Each number is 128 + 32 x the weight over the matrix's rms, rounded and kept within 0 to 255. Layers, rows and columns count from 0.

# layer 10 MLP down (transposed), 1024x128, rms 0.0513, rows 879-905, columns 0-127
[[128 127 128 129 128 130 128 130 131 129 129 128 130 128 128 129 128 130 132 126 130 130 129 130 128 131 129 130 128 127 126 129 128 130 127 127 128 130 130 126 129 129 128 128 129 129 129 129 128 127 127 127 128 129 130 129 131 127 128 130 127 127 130 130 128 129 129 127 129 130 129 128 127 129 129 129 130 128 129 129 130 130 129 128 127 131 127 130 127 129 130 129 129 128 129 130 129 129 129 126 128 128 128 128 128 127 128 127 128 128 130 130 128 129 130 127 128 131 129 128 130 130 127 129 129 128 130 130]
 [128 129 125 125 126 128 127 127 130 128 126 127 126 131 126 129 126 127 126 128 127 128 129 127 129 129 127 127 129 127 130 127 130 128 127 127 129 127 128 129 126 126 128 126 129 125 131 130 129 129 131 128 128 128 126 129 129 128 129 129 126 129 127 129 130 130 128 127 128 125 129 128 127 129 129 127 127 126 127 130 125 127 127 128 129 123 128 131 129 128 129 125 129 127 127 127 130 130 126 130 125 128 127 128 129 126 128 126 127 127 129 127 126 128 126 130 127 126 128 127 126 128 128 128 130 128 126 126]
 [129 131 128 126 127 128 128 128 126 129 126 127 128 130 128 130 129 128 127 125 129 130 129 128 129 129 127 128 128 129 131 126 128 128 129 126 129 127 129 129 128 127 128 127 127 127 130 129 129 130 130 128 129 129 128 129 130 129 129 128 126 130 126 129 129 129 126 131 128 124 131 130 129 127 129 129 126 129 129 129 125 127 128 128 129 128 127 132 128 131 129 129 128 127 128 129 128 130 129 128 130 130 128 128 129 129 129 129 126 126 127 128 127 130 127 126 127 128 127 128 129 129 128 129 128 129 128 127]
 [149  88 126 201  86   0 233   0 104 223 169  55 212 118 116 148 107  85 187   0  73 199  73 155 110  66 116 218 119 162  96 144  88 118 170 101 155 214  50 222 125  69 167 184   0 130 108 158 130 181 139  86  89 194 126 209 161 115  78 115 125 124  86  78 255 161  84 191  73 163 199 123 181 166 188 103  89 187 255 107 100 176 128 255 112   0  92 158  96  79  35 153 158  17  71  82  37  54 180 117  46 123 206 194 149  98 158  73 141 228 120  80 139 176 109 197 121  44 155 148 157  95 207 216  72 100   0 115]
 [127 128 128 128 129 129 128 129 126 129 127 128 129 127 128 129 129 128 127 124 129 130 128 129 129 127 129 128 128 127 126 127 127 128 127 126 128 128 126 128 128 130 126 126 127 128 128 131 128 129 125 129 128 129 129 127 128 129 129 128 127 131 128 128 127 128 128 128 131 128 127 128 129 128 128 129 129 130 128 129 125 126 129 129 130 132 128 130 128 127 127 129 127 127 127 126 128 127 130 125 129 127 129 126 128 128 128 128 128 126 124 130 127 129 131 125 127 130 126 129 131 128 129 129 127 125 127 130]
 [128 129 128 126 126 129 128 128 126 129 127 130 127 129 128 130 127 129 128 130 127 129 128 130 130 128 127 130 128 129 128 129 128 129 129 127 129 128 129 129 127 127 127 129 130 127 129 129 131 129 129 129 128 131 128 127 128 129 129 130 127 132 128 128 130 130 128 130 130 126 129 128 130 129 128 129 128 128 129 128 128 126 128 129 128 126 128 131 128 128 128 125 129 129 130 128 130 129 127 126 131 129 129 128 129 126 129 128 127 127 131 130 128 129 128 129 127 128 129 128 130 129 126 127 130 128 128 128]
 [129 127 129 130 130 130 129 129 129 130 130 131 130 128 129 128 131 129 128 129 130 128 129 130 129 130 129 129 128 128 126 130 128 129 130 130 128 128 128 128 128 132 129 126 129 128 128 129 128 128 126 129 128 130 129 127 128 127 129 129 131 130 131 127 128 128 130 127 129 133 127 129 128 130 128 128 130 131 127 128 130 129 130 130 129 128 129 128 129 127 128 131 128 129 130 126 128 128 129 127 130 128 129 128 129 129 128 128 130 131 128 129 130 128 131 128 128 130 127 130 130 128 129 129 129 126 129 131]
 [129 130 127 126 127 131 128 128 130 128 127 126 127 129 126 130 127 127 126 127 128 128 130 127 130 128 126 126 129 128 131 126 129 128 127 128 129 126 127 128 127 127 128 128 130 127 129 128 129 130 131 128 128 130 127 127 127 127 129 128 126 127 127 128 130 131 128 128 128 125 129 129 129 129 130 125 127 128 129 130 128 126 127 126 129 124 130 130 130 129 129 127 129 127 129 127 128 130 127 128 127 128 128 127 129 127 129 127 127 128 126 128 128 129 125 131 128 127 128 127 127 128 130 129 131 129 126 127]
 [103 165  41 136 125  99 180 206  76  57 112  77  98 129  96 155  95 255 255 194 252 213  95 255 113 144  20  38 133 179  18  65  75 238  86  55  94 255 196 188  73   6 111 133 138  38 123 113 117 119   0 143  59  69  90  86  56  55 199 133 170  98 168 151  88 119 103 140  63 176 168  66 186 137 217 115  95  98  63 188  85  87 117 132  48  79  84 212 220 175 156 200 122 170 137 114 115 209 159  86 158  70 151 233  80 203 101 222 160  97 102 243 123 204  91 197 137  35 144 216  21  70 255 121 152  98 122   8]
 [127 129 127 124 125 127 128 126 126 129 124 127 127 129 127 128 126 126 123 130 127 126 128 127 128 128 127 126 128 128 127 125 127 126 128 125 128 127 128 127 126 127 125 128 129 125 128 129 130 128 128 129 127 129 127 128 129 127 128 127 126 129 126 125 128 129 124 130 127 123 128 127 128 127 128 129 127 127 129 128 125 125 128 128 126 124 127 131 128 129 127 125 127 127 128 127 130 129 127 124 126 130 128 128 129 125 127 128 125 124 131 128 129 129 126 127 128 126 127 127 128 128 125 127 129 127 126 125]
 [128 129 128 129 128 127 126 129 129 129 129 129 128 129 126 127 128 129 129 125 129 129 128 129 128 131 128 129 129 129 127 129 129 130 129 128 128 128 131 127 129 127 128 125 126 128 131 128 129 128 130 128 127 129 128 128 131 129 127 130 127 128 130 131 129 128 129 128 127 126 129 128 127 127 128 130 128 128 128 128 129 128 128 128 128 130 128 131 128 130 128 130 131 126 127 129 128 129 129 130 131 129 127 128 129 127 128 128 127 129 127 128 126 128 129 129 127 127 129 128 129 127 128 129 129 129 129 131]
 [128 125 126 127 127 129 128 127 128 128 130 129 127 127 130 128 126 130 128 130 127 130 129 128 129 127 129 128 129 125 126 129 127 129 125 127 128 127 127 128 126 128 126 127 130 127 128 130 130 128 124 127 127 128 129 128 126 128 127 128 127 129 129 129 129 128 128 124 129 129 125 128 127 129 125 127 129 127 127 127 127 127 127 130 129 127 127 128 127 126 128 125 127 129 129 128 128 127 127 127 127 127 129 128 129 125 129 125 129 127 130 130 127 128 127 129 128 129 129 127 128 127 127 128 130 127 127 127]
 [129 127 127 128 129 129 128 129 127 129 131 129 127 127 133 129 128 129 127 132 129 128 129 131 129 126 129 127 128 127 128 129 127 127 127 128 127 127 126 129 128 128 128 131 131 128 126 129 130 130 125 129 127 129 131 128 125 128 129 126 131 129 128 129 129 128 127 126 130 129 127 129 131 128 129 127 129 128 129 127 127 128 129 129 127 128 128 127 127 127 127 126 126 132 129 128 128 126 129 129 128 127 132 127 129 127 130 128 130 126 129 130 128 127 127 126 130 130 130 128 129 127 127 126 129 128 127 127]
 [130 126 125 128 126 131 127 127 127 130 129 129 127 128 129 130 128 128 125 128 128 129 128 128 129 126 126 125 129 125 127 126 127 127 125 127 128 125 124 127 126 129 127 128 129 127 127 128 129 131 124 128 126 129 131 125 126 125 127 126 127 127 128 127 129 129 127 124 128 127 127 128 129 126 127 125 128 128 128 126 128 127 128 128 128 124 127 128 129 127 127 125 126 129 130 126 128 127 128 128 128 126 129 127 129 128 129 127 128 125 126 129 127 127 124 127 128 129 128 127 128 127 129 128 130 126 125 127]
 [128 129 128 127 128 129 128 128 129 131 126 130 129 128 127 128 127 129 126 129 128 127 128 130 128 129 128 128 129 129 129 127 128 129 129 127 130 129 127 128 127 129 127 130 130 127 128 128 131 128 128 130 127 129 130 127 126 127 128 128 128 130 128 128 128 130 128 131 130 128 129 126 129 128 131 128 128 128 127 127 129 127 128 130 127 130 128 129 128 128 129 126 129 127 129 127 130 129 128 127 129 129 128 128 129 127 128 128 126 126 129 128 128 128 129 128 129 128 129 128 129 128 128 127 129 127 128 129]
 [128 127 128 128 128 130 129 128 129 129 128 130 128 128 128 129 129 129 128 123 129 129 128 130 129 128 126 130 128 126 126 130 126 129 128 127 129 128 129 128 128 129 126 127 128 128 130 131 130 129 128 129 127 129 127 129 129 129 129 130 127 130 130 129 129 129 130 129 129 127 129 127 129 127 127 130 128 129 129 130 127 127 128 129 129 128 128 131 127 129 130 127 129 127 128 127 128 128 129 130 131 128 128 126 129 128 127 127 128 128 126 128 127 129 131 128 128 129 127 130 130 127 128 129 128 127 129 129]
 [127 129 129 126 127 129 129 127 126 127 128 129 127 128 130 128 127 127 129 133 126 127 127 128 127 127 126 128 128 129 131 130 128 126 129 130 128 128 128 128 128 127 127 131 131 128 127 126 129 127 129 129 126 128 128 128 125 129 129 127 131 129 126 126 128 129 128 130 129 127 129 127 130 128 128 126 128 127 131 127 128 129 126 127 125 124 128 126 129 127 127 125 128 130 130 127 129 128 127 127 127 127 128 130 128 128 128 128 127 128 131 129 130 127 127 129 131 126 127 129 128 127 126 127 127 129 129 127]
 [ 82 151 165 186  98 128  83 104 198 131  92 151 220 201 250 185  84 242 194 132  36 169 103 174 157 105 106 176 126 193  82 110 182  47 212 145 155 147 161  83 142 165 111 113  87 234 137   0  53 150   0  99 133 104  77 137 186 146 160 154 108   0  91 102 223  83  39 167 188 109 114  18 138  10 125 200  88  19 111 106 157 108 156 154  75 255 191 143 123 142  53 119 175 124 140 223 135 110 175 128  38 143  48 208 168   0  25 235 116  28  88 133 210  14 253  59  47 155 121  92  77 204 175 129 143 236  32 142]
 [128 128 127 125 126 127 128 127 127 131 125 128 127 130 127 129 128 127 124 130 127 127 129 130 129 129 129 128 128 129 127 127 127 129 129 125 129 129 127 128 128 129 127 127 128 124 130 129 129 128 128 128 130 128 128 128 131 128 129 130 127 131 129 127 129 129 127 128 128 126 128 128 128 129 127 129 129 130 130 128 125 127 130 130 126 125 127 132 128 127 128 127 128 128 128 127 132 130 128 126 125 130 129 128 130 127 127 127 126 126 132 129 129 128 127 127 128 128 126 130 127 130 127 128 130 125 128 127]
 [128 131 129 126 127 130 129 128 126 129 125 126 127 129 127 129 130 127 125 123 127 128 127 128 128 128 126 127 128 130 131 124 127 126 129 126 129 127 126 128 129 126 126 127 126 127 128 128 128 130 129 128 127 129 128 128 129 128 129 127 127 129 127 127 129 130 126 131 126 124 130 128 129 125 128 130 126 129 131 129 126 128 127 127 127 128 127 130 128 129 129 128 129 126 127 128 128 129 127 126 129 128 127 128 129 130 126 128 127 126 127 127 128 129 127 127 127 127 125 129 129 127 128 129 128 127 127 126]
 [196  18 132 173  13 149 191 111 109 201 145 121 109  72 201 147  69 133  55 110 155   0 199 113  67 153 118 197 178 101 186 214 231   0  32 186  16  84  67 159  91  40  30 158 238 122 229 221  28  81 111 198  86 189 160   9 231 123  66 112 166 114 208  64 188  42  65  90 111 163 161 150 217 230  93 193 166 102 188 134 230 130 150 125 133   6  66 132  37 134 178 189 151 121 206 132 193  77  60 123 172 209  54 221 243  70 103 144 122 108 110 255 164  67   0 149  64  96 110 206 128 155  68 251  53 109 190  47]
 [152   0 119  61 134 201 188 116 154   0   0 180  60 125 218 244 255 216  84   0  58  51  84  91 216 122 109 248 102 137 213 113  12 108  90 204  87 176  92   0  90  25 152 245  59   0 143 184 236   3  32 169 128 255 198 255 162  31 158 229  49  54 121   5  75 150 132  72  43 228  57 113 106 211  86  32 211   0 123 169  62 181 170 106 102 129 125 255 255 158   0  83 155 240 190 173 126 165  31 133 220  82 224 185 102 201 239 136  33 125 121 103 221   7 149 131 132   0 138 165 189 207 159 118 141 255 132 158]
 [127 131 128 128 129 130 128 129 126 127 125 126 127 127 125 126 129 127 127 122 130 128 127 129 128 127 127 129 126 129 128 126 126 128 129 128 129 127 127 127 130 129 127 126 127 129 128 128 128 128 129 129 128 129 127 127 128 128 129 128 127 128 127 127 127 129 128 129 127 126 129 128 129 126 129 128 126 129 129 130 128 125 127 126 127 131 127 128 128 128 127 128 129 126 125 127 127 127 128 126 131 128 127 127 125 127 127 129 127 127 123 128 128 128 130 127 127 129 126 130 128 127 129 128 127 127 129 129]
 [183 212  49 158 114 130  86 109   0 136 210 253 127 148 146 119 251  96 100 211  37 142 109 171 255 134  55  78 119 117 127 147 190 192 127 127 131 208  30   7 169   6 104 151  78 137 131  84 131 163 199 198 248 212 102 107  84 166 126 106 153 110  31 148 173  89 243 144 243 186  52  64  45 111  89 212 169 179  33 255 255 157 161 103  73 209 140 223  84   5  50 112 128  96   0  89  75 173  69  50  56 225  13 157 190   1  86 212 136  83 135  38 245 255 101 140 118   0  74 237 205   0 113   0 104 225  95 153]
 [130 130 128 129 127 128 128 129 128 129 130 130 128 131 129 129 129 129 130 132 130 129 129 127 128 129 128 129 129 130 129 128 130 128 129 131 127 127 130 128 129 128 131 132 130 131 130 127 129 130 130 129 128 128 129 129 129 128 128 129 130 126 128 129 129 128 128 128 127 127 130 129 128 128 130 129 129 128 128 129 130 129 128 127 127 128 127 128 129 130 129 127 129 129 129 129 128 128 129 129 131 128 129 129 129 129 130 130 129 129 130 130 128 130 127 130 130 127 130 127 128 129 128 126 129 131 129 129]
 [128 128 130 128 129 129 129 129 129 126 130 128 127 127 126 127 129 127 128 127 126 129 127 125 128 129 125 129 129 128 130 128 129 128 128 129 129 128 128 129 129 127 129 126 126 129 128 128 126 128 130 127 127 128 126 128 129 127 127 127 128 126 130 127 128 128 129 127 126 128 129 127 126 129 126 127 128 129 128 128 127 130 126 126 129 124 128 127 129 128 130 131 128 126 129 128 126 129 126 129 126 128 126 130 129 132 126 127 130 132 129 127 127 127 127 130 126 126 127 127 127 129 130 129 129 128 128 128]
 [128 127 129 128 127 127 128 128 130 131 128 130 130 129 128 129 128 129 126 125 129 129 129 129 128 132 131 129 129 130 126 128 128 131 130 125 129 130 130 129 128 129 129 126 128 127 130 129 127 126 128 128 129 128 127 128 133 127 126 131 128 128 131 130 129 128 128 128 127 129 127 129 125 130 127 131 130 128 129 129 128 130 130 131 128 131 127 131 127 128 129 131 129 127 129 130 130 130 129 129 127 131 127 129 130 128 127 127 128 129 132 128 127 127 130 129 126 129 127 128 128 130 127 129 129 127 128 128]]
# layer 10 MLP up, 1024x128, rms 0.0576, rows 880-906, columns 0-127
[[126 128 130 135 132 129 133 131 128 128 133 129 128 129 133 128 130 133 132 134 131 130 128 131 128 127 130 129 131 130 129 128 128 131 131 131 127 131 131 130 133 133 129 129 126 130 127 129 126 128 133 130 132 129 132 131 128 130 129 128 128 124 126 127 124 124 129 127 134 132 129 133 129 131 128 128 130 132 128 130 130 134 129 131 131 137 129 128 130 132 128 131 127 128 126 132 126 129 129 130 132 129 128 131 129 133 128 129 130 131 131 130 134 127 130 128 131 132 129 128 129 130 130 132 129 133 133 127]
 [126 129 129 132 130 128 130 128 130 127 133 131 129 129 132 124 126 131 132 135 130 127 130 130 130 130 132 129 130 128 128 129 128 130 125 128 127 129 127 127 128 129 127 126 128 128 128 129 125 127 124 129 128 128 130 127 127 130 127 129 129 125 126 129 125 128 127 125 129 128 127 128 126 127 126 127 132 130 127 130 130 129 127 130 132 129 126 126 128 127 129 128 130 127 123 129 126 127 128 127 127 128 128 128 127 131 126 130 130 132 128 129 129 126 130 131 130 129 127 125 127 129 128 130 127 129 129 123]
 [  0 173  76  80 157 223   0 230 116 103 120  69  80  67 175 156 155 201 212 212 144  88 128 170 126 130 156  99  64 117 104 116 160  77 135 116 161   0  80  61 103 147 101 104 181 170 116 116 167 139 126 152 151 151 220  96  65 153 169  81   1 240 104 156 187 118 217   0 127 179 169 131  99  58 178 105 193  92 135  94 129  97 177  83 179 139 176 108 220 104 117  82  43  91 156 173 224 186 165 144  92 107 127  81  76 139 130 255 189 102 143 114  86 115 211  85 119 163 145 172  99  75  23  15 123  90 198 131]
 [130 131 129 127 129 127 127 129 132 127 131 131 128 130 129 129 126 130 131 132 127 128 129 130 132 131 128 130 130 131 131 131 129 131 129 127 129 129 128 126 127 124 128 131 130 129 132 126 128 129 126 129 129 128 127 128 131 127 126 132 131 131 130 133 130 132 128 131 124 128 129 129 128 127 129 129 130 129 130 128 132 127 131 128 130 125 131 128 128 130 129 128 129 130 129 128 130 127 127 133 128 128 133 130 129 130 130 130 129 131 129 125 130 128 127 128 129 129 126 128 126 127 126 129 131 128 131 125]
 [130 127 129 133 134 128 129 127 132 127 133 131 129 128 130 128 128 129 131 132 130 129 128 130 131 129 133 132 128 128 128 127 129 127 129 131 127 128 130 127 128 129 129 128 127 130 131 127 126 130 130 130 130 127 130 132 130 129 127 130 129 127 127 131 127 129 128 127 127 129 128 131 125 128 127 127 131 129 127 129 131 128 132 130 132 132 125 129 131 132 132 131 128 126 126 130 126 127 128 134 125 126 128 131 127 127 130 130 130 131 127 130 132 127 129 131 129 132 126 128 127 130 129 129 126 132 130 128]
 [131 126 128 123 126 128 123 130 128 125 126 125 126 127 126 129 127 123 126 123 126 128 128 126 127 127 123 128 126 129 128 126 128 127 126 125 129 128 126 126 125 124 128 130 130 130 127 126 129 127 127 126 127 128 127 126 127 125 126 129 126 130 127 127 128 129 126 131 123 124 127 126 126 129 129 128 125 126 129 127 126 124 127 124 125 125 130 128 126 126 127 126 125 130 129 126 130 127 127 127 125 127 129 128 128 126 129 127 125 127 127 125 127 128 126 125 126 126 128 128 125 125 125 127 127 126 127 128]
 [127 126 129 131 133 127 130 130 126 127 130 130 127 131 133 126 128 130 130 131 131 127 127 129 125 126 129 129 129 128 127 126 127 129 130 128 126 130 128 129 131 131 128 128 126 128 127 130 127 124 130 129 130 127 132 129 127 131 127 127 127 124 126 129 124 124 126 127 130 130 129 129 126 131 125 128 128 129 128 130 128 131 125 131 128 134 127 128 129 129 127 130 128 126 125 129 126 129 127 131 128 126 127 128 130 133 127 126 130 130 131 130 129 126 129 127 128 128 127 128 127 128 127 129 126 129 130 125]
 [196 160 129 183 152  45 106  56 230 186 102  54 126 120  42 165  53  75  89 153 150 188 111   0 153 161 209 110  45 156 131 111 137   0 210  98  66  83  67 255 177  95 141 218 129 140 223 141   0 163  44  23 182 197  58 212 124 220 240 175  55  98  45 146 154 147  48  75  95  70 145 114  68 182 166  60  68 209 206 134 217 230 117 233 223 110 149  90  41  86 173 123 104  92  18  75 187 166  50 119 101 103 199  82 172 198 232 162  39 171 137  99 147 133 234 148 231 109 111  12 143 177   9 110  32  81 194  85]
 [126 129 128 134 133 127 132 127 131 125 136 131 126 127 131 127 127 130 135 132 128 130 127 131 130 128 132 130 127 127 128 129 130 126 126 131 122 128 129 128 126 127 128 126 124 128 130 124 125 128 127 128 131 127 131 128 128 130 125 129 126 124 125 129 124 126 127 124 128 128 126 129 124 127 124 124 130 129 125 129 132 128 128 131 134 130 124 125 129 129 130 130 128 124 122 131 122 124 125 133 126 125 129 127 125 128 127 128 130 132 125 132 127 124 131 130 128 128 126 127 124 128 130 128 122 132 128 123]
 [126 126 127 126 127 130 129 129 124 128 128 128 131 127 129 125 128 131 126 128 131 128 129 125 129 128 128 127 129 129 128 125 130 130 127 129 131 131 125 130 130 128 126 129 130 127 126 127 126 129 127 129 128 130 130 128 124 127 128 126 128 128 127 126 126 129 128 124 130 128 125 128 131 131 130 126 129 130 126 130 125 131 128 127 128 129 128 124 128 129 127 126 127 130 127 128 129 129 128 127 128 129 126 131 125 131 126 130 129 126 130 127 130 128 128 129 131 129 128 126 127 127 130 131 131 126 131 126]
 [129 127 129 130 130 128 127 128 129 125 128 126 128 127 129 130 131 128 129 130 127 127 127 129 125 127 126 130 128 130 128 127 128 126 133 131 127 127 133 126 126 129 130 130 125 129 127 128 129 128 133 128 131 129 128 133 130 126 127 131 131 125 128 127 127 129 130 132 129 130 130 132 127 128 130 128 126 127 130 126 127 129 131 127 126 130 130 130 127 128 130 130 128 129 130 128 130 130 126 129 130 127 127 128 125 129 128 126 126 128 132 126 134 125 129 127 129 129 127 130 130 130 127 129 128 131 131 129]
 [132 129 131 130 130 130 128 126 131 127 129 129 128 129 128 135 130 127 130 130 126 128 128 129 127 131 128 130 127 129 129 129 129 129 132 131 132 126 133 127 128 129 130 130 127 130 130 129 130 131 133 129 130 130 128 134 132 129 127 132 132 129 132 130 130 132 129 133 127 131 131 130 128 128 129 132 129 127 132 129 133 126 132 130 129 128 132 135 128 132 132 133 131 128 130 128 132 129 128 128 129 129 130 128 128 127 130 129 129 131 130 129 133 129 130 132 127 130 127 131 132 130 128 129 127 130 128 132]
 [129 125 130 129 132 127 128 127 129 125 126 127 127 128 130 128 127 128 131 131 128 127 126 129 123 127 126 130 126 129 127 127 126 130 133 129 129 127 131 127 127 127 128 129 125 130 128 128 130 126 129 128 129 126 128 132 130 128 124 129 130 125 127 128 123 127 126 129 125 129 130 130 123 128 125 129 124 125 129 128 128 130 126 129 126 130 128 131 127 127 130 130 130 126 127 126 130 128 123 121 125 126 127 126 126 126 126 126 126 127 131 127 130 122 130 127 126 126 126 129 128 126 125 127 123 129 127 126]
 [128 127 128 129 131 128 127 127 129 127 129 129 129 126 129 128 127 126 129 127 126 128 127 129 129 126 129 129 126 127 127 127 128 127 127 128 127 129 127 128 128 124 127 125 127 128 131 124 126 128 127 125 128 126 128 129 130 128 125 128 127 127 127 130 129 127 126 125 124 127 126 130 126 128 125 126 128 125 126 127 128 127 128 127 128 125 125 126 129 129 127 130 128 127 125 128 128 123 128 128 126 126 128 129 127 128 127 130 129 128 125 128 127 126 127 128 128 126 127 129 125 125 126 127 125 128 125 127]
 [129 130 129 127 130 127 127 128 128 126 131 127 130 128 129 123 128 129 129 134 127 127 128 127 130 130 128 128 129 131 128 125 128 130 127 129 127 131 129 127 128 127 130 130 129 128 129 125 126 129 130 128 129 128 131 129 128 127 127 130 128 129 128 127 126 129 128 128 127 129 127 132 127 128 129 126 128 130 127 129 129 130 131 130 129 133 129 126 128 127 128 131 128 131 127 130 128 129 127 127 127 129 129 130 126 130 130 129 128 129 129 128 132 124 126 129 131 129 129 126 126 128 129 130 130 130 132 125]
 [128 125 128 130 129 127 126 126 129 130 129 128 127 127 127 130 126 126 127 128 125 126 127 128 128 128 128 128 125 126 127 128 127 124 126 129 127 127 130 128 125 130 130 128 126 128 129 127 127 130 132 127 128 126 127 130 131 128 128 126 127 127 129 127 128 127 127 128 126 128 127 129 125 126 124 127 128 127 126 128 131 125 127 129 132 132 127 133 128 129 129 131 128 125 127 130 124 127 129 130 127 127 128 126 126 123 129 125 131 129 125 133 128 127 128 128 127 130 127 128 128 127 131 126 124 128 124 131]
 [157  95 158 171 169  44 116   0 161 199 183 255  90 255 153 112 159 105 178 126 152 125 132  97 252 255 253 170 124 131  67 187 168 162  31  99  51  97  81 246  79 137 151 128  88 141  85  61 140 127 136  49  82 172 255  95 136 189 158 124 118 130 217  66 141 180 125 160  87  76  70  45 135 175  43 164 202 102  95 126  50 175 131   0 108 112   0  29  93  94 227 118 151 255 114   0 229 180  91 167 131 225  59 101 255 244 139  50 174 157  84  54  64 124  89 218 121  46   0  25 163 110  90 173 140 116  15  51]
 [127 128 128 133 132 128 131 130 133 122 134 130 127 126 130 128 127 129 135 131 128 130 128 132 132 128 131 130 128 129 131 129 130 127 129 131 123 129 128 128 126 125 127 127 126 131 129 125 125 129 126 129 130 128 129 127 129 128 125 128 127 127 127 127 125 127 128 126 127 127 128 128 126 127 125 127 127 130 125 129 133 128 127 128 133 130 126 123 130 130 128 129 125 125 124 130 123 122 126 130 128 126 130 129 127 126 128 130 129 132 125 129 127 128 131 129 127 128 128 126 125 126 129 129 125 134 130 122]
 [127 130 129 133 130 127 132 129 131 130 134 134 128 129 128 125 124 131 133 137 128 128 128 130 131 130 130 129 129 129 129 129 130 132 126 129 127 132 130 127 130 128 128 128 127 127 131 127 127 127 130 130 129 128 129 128 129 131 128 129 129 127 129 129 126 127 127 124 129 129 128 130 126 128 125 125 129 131 125 133 133 131 127 132 134 133 127 128 131 130 126 129 133 128 122 131 125 127 132 130 128 129 130 129 127 127 130 129 132 131 127 132 129 126 130 130 133 129 128 126 126 128 130 128 126 129 129 124]
 [ 62 222  58  37 187 192 168  47 199  53 148   8  68 112 237  92 162 164 121 230  38 158  47 122 117 158 209 146  86 187  84 217 180 132 206  79 103  21 121 185 111  49 158 102 147 150 144 153  98 101 117 135 162  95 139  66 199 129 177  27  56 134  33  27 156 167 182  61 109 144  44  44 109 146 162  37  92 198  22 101 165 222 255 213 138  83 160 150 168  30 161 255 161 118 188 109  46 139  97 121  61  14 171 128  78 167 168 245 235 144 141  38 162 176 255  28 176 182 177 155  27 164 107  25  73 109  94 221]
 [216 255 154   0 156 221  37 229 107 177 141 160  74 246 255 139  87 144 135 113 190 157 132 163 200 221 158 255  70 217 194 255 130  89   0 228  42   0 175 198  52 185  81 124   9 178 166 168  61 178 112 107 194 255  41  64 203 137 105 147  81 210  17 184 169 172  52 101  50  29  83 147 136 236 209 124 144 235 142  71  77 156  96  69 136 101   0  87 255 228  63 155  78  66  16   0 200 116  54 172   0 190   0 124 127 242 119 123 213 246  70  25 186 155 232  16 214 150  90   0  78 159  90   8 110 159 101  52]
 [129 128 129 126 131 125 127 129 130 130 131 132 128 130 128 130 125 128 128 130 129 128 129 128 131 129 131 128 130 129 129 129 129 129 127 124 128 128 125 127 129 125 127 128 130 127 132 126 127 129 124 128 127 127 128 127 127 129 127 129 126 132 130 131 129 130 127 127 124 127 127 127 128 128 125 129 131 129 126 129 130 128 129 130 129 125 127 126 131 129 126 129 129 129 128 128 128 128 131 131 124 128 130 130 132 129 129 131 129 128 127 128 125 133 126 128 128 127 128 126 125 128 128 126 130 126 126 124]
 [208 130 150 128  70 210 174 148 101  25 169 216 156 180  51  14  54 245 154 163 255 115 207 115 103 128  56 116  32  62 133 112 168  95  57  86   4 157 211 218 114  68 255 158 137 107  36   0 191  26 162  15 224 248 188 130 220  36 176 184  32 177 147  70 101 128 101 175  16 120 141  66 205 171   1  79 141  76 189   0 136   0 155 121   0   2 140  55 138 163 213  79 147 148 223  86 224   0 244 113 121 120 195 110 114 255 229 171 150  45 152 255  79 209 255 121 167 192 152 120 209 143   0  38  35 112  62  76]
 [130 128 128 130 131 129 129 127 128 132 129 128 131 129 129 132 129 127 127 127 131 130 129 130 128 129 132 128 128 128 126 128 127 129 129 130 132 127 127 131 130 129 129 128 129 130 128 131 131 130 127 130 129 129 128 130 129 131 128 128 130 128 129 131 126 131 129 127 128 129 128 128 128 130 127 132 130 129 130 130 129 128 126 130 130 128 127 131 129 130 130 130 129 128 129 126 131 130 128 125 127 128 128 125 128 126 129 129 130 127 129 130 130 127 130 130 128 132 127 129 130 131 130 128 128 128 126 131]
 [128 128 128 131 127 129 129 129 126 132 128 131 127 130 128 126 129 130 127 130 130 129 128 128 126 126 125 129 130 128 128 127 130 129 128 129 131 131 130 129 130 133 129 130 128 127 125 132 131 125 134 130 129 128 128 127 127 128 134 126 128 126 127 126 126 127 127 129 134 129 129 130 129 130 131 126 127 132 127 130 127 131 127 130 130 136 129 132 129 128 124 126 130 130 125 129 126 132 131 129 129 129 127 128 128 127 132 127 127 126 131 131 131 128 127 128 131 129 131 128 129 129 128 129 127 128 131 130]
 [127 130 127 127 125 128 129 128 128 123 130 126 127 125 129 126 129 129 131 129 128 128 127 130 129 126 128 127 128 128 130 128 133 125 127 131 125 129 126 128 125 125 126 126 127 130 127 125 127 127 123 128 130 128 131 123 125 125 127 127 127 127 125 125 127 128 129 126 128 125 126 127 130 128 128 126 126 129 125 128 126 129 128 127 129 125 126 119 128 125 126 124 126 128 124 128 129 125 126 127 128 126 128 129 126 128 127 131 125 127 126 125 128 127 130 129 129 127 129 126 126 126 129 129 128 130 131 124]
 [129 132 130 131 130 130 132 132 130 131 129 129 129 129 130 132 133 131 131 125 131 133 129 134 130 127 131 129 131 130 131 132 130 130 132 129 127 129 130 132 131 128 129 129 129 131 128 129 131 129 130 130 132 129 129 128 132 128 132 129 129 130 128 130 129 128 130 131 131 128 130 131 130 130 132 129 128 131 129 129 129 132 129 128 129 132 130 129 130 131 128 128 127 131 129 129 127 129 129 132 131 128 131 130 130 127 132 130 127 128 129 130 130 130 129 131 130 129 132 130 128 131 129 128 130 132 132 131]]